config.yaml
parallel_block: false
learning_rate: 0.0013
beta1: 0.9
Each number is 128 + 24 x the weight over its row's rms, rounded and kept within 0 to 255. Layers, rows and columns count from 0. The size above them is the row's rms in percent of the matrix's.

# layer 5 MLP down (transposed), 1024x256, rms 0.0648, rows 896-906, columns 192-255
size [104  94 127 131  76 101 102  90 109 110 114]
[[122 144 177 160 113 131 182 147 140 126  96 107 137 139 124 145 168 119 131 103  88  99 139 142 124  82 111 110 137 129 114 134 104 131 137  93 123 136 129 117  87 165 105 157 133 100 128 110 109 142 126 135 166 109 128 108 135 127 108 128 100 101 131 105]
 [150 123 107 115 135 105  92 119  65 113 105 101 110 108 101 133 136 127 108  96 122  76 162 117 122 156 141  98 108 158 120 137 148 118 152 167 122 121 157 138 137 108 111 129 177 161  94 145 132 135 107 128 161 125 111 148 139 126 161 144 140 136 175 111]
 [126 107 150 140 139 119  98 176 109 143 102 138 114 128 136 119 133 134 142 144 143 135 133 132 138 148 133 169 129 138 135 131 106 151 147 142 107 113 120 128 110 100 128 136 133 121  87 130 145 102 118 147 144  63 157 145 132 158 154 145 148 141 123  98]
 [ 95 143 131 108 151 119 129 120 141  99 184 141  93  92 117 122 164 108 162 133 143 129 141 131  93 127 116 115 139 145 105 156 123 159 107 106 145 104 129 111 145 125 147 105  99  97 189 118 140 142 143 141 168 116 135 116 154 128 175 141 127 146 133  69]
 [196  85  95 122 116 128 133 111  80 114 132  89 126 136 123 152 155 108 121 153 117 105 160 139 148 136 110 151 169 126 112 140 131 152 148 121 126  82 114 153 108 124  90 143 146 120 136 128 113 182 108  86 107 108 184 138 141 151 171  91 104 133 120 102]
 [125 196 140 132 115 136 130 121 158 161 131 120 145 120 139 130 128 152 107 137 132  93 146 146 112 109 132  94 138 133 146 118 102 115 116 130 103 148 130  97 157 171 126  83 144 150 150 177 126 155 105 158 100 132 151 161 109 113 153 150 112 122 149 119]
 [126 144 102 102 125 106 164 116 124 126 149 147 179  97 143  96 155 128 115 119 178 121 128  86 129  99 113  82 136 144 114 110 150 124 121 153 119 148 109 135 114 141 109 145 105 104 117 141 127 106 145 121 100 165 137  83 147 149 146 121 141 144 130 126]
 [130 121 128 141 155 192 159 161 152  97 132  83 147 131 156  89 125 165 130 168 163 112  98  60 131  89 132  93 118 124 156 112 120 136  96 140 117 125 102  85 134 138 114 109 105  85 136 152 152 122 132 136 109  87 104 150 109 139 155 131 132 127 115 102]
 [139 148 160 155 121 127 108 178 154 177 111 115 181 106 147  91 121 126 149 140 129 140 126 116 135 108 143 124 128 126 115 136 116 100 120 133 139 147 137  89 143 125  80 114 132 123 115 157  89 112 120 148 144 154 158 131 134 139 116 164 110 142  81 130]
 [170 143 127 110 155 116 124 124  90 142 127 103 134 135 121 126 158  96 132 165 169 134 158 201 133 140 141 164 143 104 149 139 117 167  93 178 154 114 100 127 114  79 117 123 138 134 140 152 147 126 163 147 128 147 105  89 177  92 170  94 130 109 147 142]
 [156 155 163 141 109 138 155 158 159 123  81  90 102 109  96  91 135 124 150 142 112 100 115 100 163 123 133 119 125 121 175 117 145 167 123 116  92 137 108 132 130 105 171  85 145 141 135 153 125 142 120 144 120 111 152 149 132 111 150 133 108 145 122  96]]
# layer 5 MLP up, 1024x256, rms 0.0639, rows 897-906, columns 192-255
size [ 99 112 115  79 101 107  94 108 100 111]
[[140  95 128  97  38 117 118 131 113 171 136 170 117 139 156  93 105 121 100  86 151 158 102  97 125 117 107 144 122  87 151 133 131 140 109 174 142 118 112 114 119 139 141 120 148 120 138 115 102 159 146 154 142 103 183 131 152 132  92  80 101 137  87 157]
 [148 108 146  50  99 108 100  87 137 122 138 112 131 128 134 156 162 116 153  81  75 138 121 160 112 131 115 151  74 119 109 159 139 142 115 127 152 130 154 128 130 168 117 114  86 114 165  97 133 166 116 176 159 122 153 126 110 135  79 136 109 107 129 125]
 [126 113 144 110 116 156  94 128 117 121 133 102 122 153 150  87 125 137  98 137 102 149 114 100 136 152 149 152  76 153  84 117 158 121 127 109 139 143 139 157 127 167 135 101  90 121 114 123 135 109 116 157 113  70  99 129 144 156  99 145 123 112 159  94]
 [111 130 157 145 147 154  68 138 146 122 117 123 117 129 170 122 122 160  69 175 109 141 140 127 115 123 157 138 118 149 142 102  92 133 124 140 124 104 118 135 132 156 153 109 125 120 132 152 131  94 109 155 140 150 127  94 142 119 132 133 133  88 164 193]
 [171  80 127 133 167 113 107 132 108 118 126 147 119 166 109 117 122 142 154 123 132 129 131 111 115 110 150 135 137 121 118 113 159 135 158 114 140 139 108 160 162  73 136 171 128 143 135  94 133 117 144  99 132  68  98 113 102 151 106 101 140 119 144 116]
 [132 133 101  84 147 136 104 148 141 120  80 143 150 137 105 118 133 133 123 142 101 172  98 105 131 133 116 125 111 106 133 101 131 104 132  97 168 140 162 143 129 168 119 126 113  94 143 108 129 178 126 143 177 116  78 183 137 113  98  93 117 136 105 123]
 [128 118 123 101 103 104 120 104 105 129 126 140 116 176 144 114 156 140 153 127  92 152 163 107 110 169 119 112 116 132 131 132 148 125 166 162 122  94 126 141 150 129 156 165 122  89 110 111  95 119 110 102  92 129 123 110 106 155 139  96 101  97 145 126]
 [124 168  77 102 136 141  88 128 132 159 134 132 131 143 152 113 151  97  99 137 109 141 101 109 119 176 127 148 120 102 104 110 133  77 109 121 173 133 159 128 136 105 131 124 146 101 122 124 138 180 114 145 134  92  91 147 118 133 127  50 135  74 123  91]
 [153 125 114 121 103 132 109 112 129 136 132 147 138 140 141 144  98 151 105 105  89 133  83 141  71 144 126 157  98  83 102 172  93 100 153 126 134 111 159 131 107 140 174 102 113 115 149 107 135 140 137 105 106 152  97 152 121 143 115 116 105  95 160 159]
 [125 105 166 137 137 156 155 112 146 126 159  93 140 123 137 129  82 107  98 118  91 112 141 105 138 146 128 149 125 149 119 130 112 102 153  87 108 124 138 112 147 159 112  86 121 172 147 100 148  84 111 168 149 164 122 132 145 100 130 100 153 126 105 130]]